Weights of a small GPT-style language model, trained from scratch on English Wikipedia: RMSNorm before each block, a variant of Muon for these matrices.
Each number is 500 + 25 x the weight over its row's rms, rounded and kept within 0 to 999. Layers, rows and columns count from 0. Numbers have three digits each. The size before them is the row's rms in percent of the matrix's.

# layer 3 MLP down, 256x704, rms 0.144, rows 190-221, columns 616-703
100:456498516468495503516503473519470476493504533521505467529519506485484513495488497507501472472487514503465525471501469498504488468498536514468489508493505491520463512510491472518511503469533500455488515497490481487523500527514540518485500534507478515549490489470524
095:545484516550515514544503520471470483541473511584501463500449542496435504538503478493485463480544535556521481513537464508530511504482495560522541511513542504507480510492489550483501482521528457517495522539437488447500460481483511495504509534479472487526530473500499
094:495471505546541554480505521506475495504481512484535447492505527496531450468515488492521489493511499524538461506499509459495440491474494488496506456482504513510466534510481500504482505517478480527492476529503505564496534529549486476444563495517503534504521477489512
097:486500508480481527529521494490523493521470486511546494522464490478525498493462467479494499467520508530531428517528528533526500497471513521492505443511481494473505491487489510499519575462457484511467473494483528458514547492461477534528530469490480507534440503515477
097:440519445513480529485511481510501540534514517536446496509521479520494449513469519518518522519486478530467440517499507513514480505544502475502498501558557519493520518481517576476528488480499509523460507482520488484532512509525496514473507556520486503495498488494495
103:485517500471499525487492530534517502485528520496518489505483504505465490486523541497510501512508486507433530473526505463521521502507444461493498458512534528458496460506525508483499528515549505539494506534518488486470503479522460484509497477535508506504447557530521
092:540517489539526498546469505487479477485524506523503467463497526491475493476505519500480487480510491470498527487490486468515521501513498478507508467524493464553527546511519506500502484527507503540463510505504484490492542493503493490489536498546502504489501562538501
102:522486502482489470489525470529521528482489498505508533506530513465527484488506515490468425540531481498460459506477500492531510484522498490511458502522512488482482489442531474501528515527473515488451460518561463498506444507463499507520509512504532487519548454539525
092:515459541503449503501528464507501507521485544507471500509467488520506474457523510483505481536533458485526465524508523494512486468528479499489503545508510468505500445508485521496496465486502502523486497508506483490520480563493532508536466552472467437502503508496456
103:504468487503499483488474474529479530523512547530461488513493490458493484481461523482504497508498497501468500478480511457515518535499520520487525471514512544498480445502511513473477522485497521474488501494479472497481469494565499487467492491511477497518507499505527
099:513468513478490464484491520455525430473497524490516461492509478487512470478482473517503487514453481537497511507533484503506532476475504494495481510518508460533493458535494526479526476532474547529463536497518509473487469484516483520480464470497493490508496487524507
097:522503527493482522483546499521519483503496476492466479471522505505515551493510496519452489463477480497498499506492516453511513500510517483458500481520475500549498529515543434497537501513471497491466498482500507521440530492523510533498499584497461499536459535486514
096:535525493498443457500484513508492504530536508524502488487533522544538486530502511472520475475478514486488490510502517510502496478479541485488487511506499456441476500482488475456502542485470485495489497520479500525548474474504443486507435502497530553542497501551470
100:494488513528458475534483500511514471495476485474531504481518500475521483484515511541486496502515479464478521522503513501517476473481505483493494539487558482508508483472522515481507478514498472526481543544473500506510530494492491554516506512518488505479509505476555
097:463485481531555532476531421521465499493482488502518545502514537467541531527519505548477480481491463475528532449484493516492526496532534559537459495501487489478535519495515546474521485519524520537525496513484484478466525499500500513550512453532483516486496470438503
099:497496545531486504512528501475523468483504495498532474466516500508473508452464542477510505512491451494490532488503438536445477493495502460474476449489554511505487466479459488481514470499479485476518487489479508524488471479524530474493456482484521475497542509564502
103:479507500497509492517514496517456527490485464521497506558476503526490513494476497468475508474522487526486485522515475518478526486526577491491469512486484514511479489485505562532516445512516552483496487488489462512461459500493550492470466469481494496528518526527522
099:475522508513552526461534541526486557527455508487509500518470478523481461503518515504501483520510538508488512476496496476513501541523540507493541477510495518514505494507520546512431529513488494492512482468477466470478522518535502495470467491511513458513477498521489
098:523505492517509495527539514500542524507517525526495527444472533493468497492487486510459508448489493455550527507507535495478456514503473538490502502534498558463457519475515527491484516483531536535496494509490502460478426508501487497528486469470557529455495526520459
099:477474519477538516509511529506502506508488477483485512521470558542473531478527493512465495481536553502545520481533477482490502482504452502561520481520448501497507462550455509528498500490520509505492488498465490467527508536495525516472488502506497453491501520492477
102:495524506483453521512519476506479497497512502491435545523503494471524502491525523584505484493521522492559485482498513492479486505514526475521516503475503475480502523501522526504472507495536507445479499495554485500519509499504470535521455495496509486522518513523498
100:492505496485473489553518472512461468494504469541486474517515530493464465498475488451492475501518498524505480468486501494530515443518512515491533505513498492517498510517492503485550517468522547479482495513470551497513519445515478456455515454498509477498531517476499
099:489457517483496504534509473502490475468482500521528465543520541475441512465462504510478492542537489504475490487495533527491457524497503509506512480491482472482510497474515496519524510543485474506527528457517489478484473503540532497505433500477509484492497474494527
102:555467479481496459533513502460499478523488534493461530503493494471500493520509489530544527517523452498483508529535481529530505537498506506490511501489516536463512454494514484475532529526508516503513525557554493490478489473511456525508501499525508470510517503502512
100:519498514481477517521507484504487504487504480526479516517488508507495485519488517480466494496483531525501514486491524532502513515524510483531496478517483535457564467471480486510504489499457512519567537505447485487528527525494490504487515466460463514529501504513520
099:473494484466517519541533512531488484502497537463536502502464477504508487473496500482471515545514492474484528528498522502501523440502505452473534488499518527538493490492487473499461520509520485464464464473505590516484462458495509494508510488529487578505522455487508
104:496525476538519471544501524532516463489514515442485489478526446534472487459487559511500524488505565489530513536523487498475479499528518517479473498553450485518487495483558504469547541460515540467473468498516489498501477480514494502512461504496462532506566491481498
097:465487522509502505513477460499510548508522503510500540468520486484464503497492469487502565474449454477508509497499498458534529481545482511489469506496512460487501489479501540490521494470488461498565477494521479507486517515479483518471514506530525527500490497484464
100:525610490477521507498533471516520459503561510490477533524547499516493508478480473514499511455498520492492496503537487469501498495511492504447525498480493544483504540524530507495523491446467487502449525499476507531521477497527533471531529490516522479497458483468517
097:555516522506469510495456495519471466503503533513488511527477469480518437529489543507479501507446517488519551533489525492503519505459506497560491468504518532451529481513483474517490483480500476472519507562508464454507508490558520475519485466512481520523482532463488
098:534513466447520503494501509533505486469507525497490501476522506484494503503487493517489487530492509506484513460501506544490492491454506500473512573530480509536468494537526481502537471456541515505549459492524539520479440498490503516482482527496514502520508492497483
094:495530493467509456471483470499483458448492480481501511500499509488504471525541485544460476490482489522470503550514480513497526480520485468505520540498556483483524486489492475500489510471491512484487492514513531496506452491501523514450516514492502497504491469490470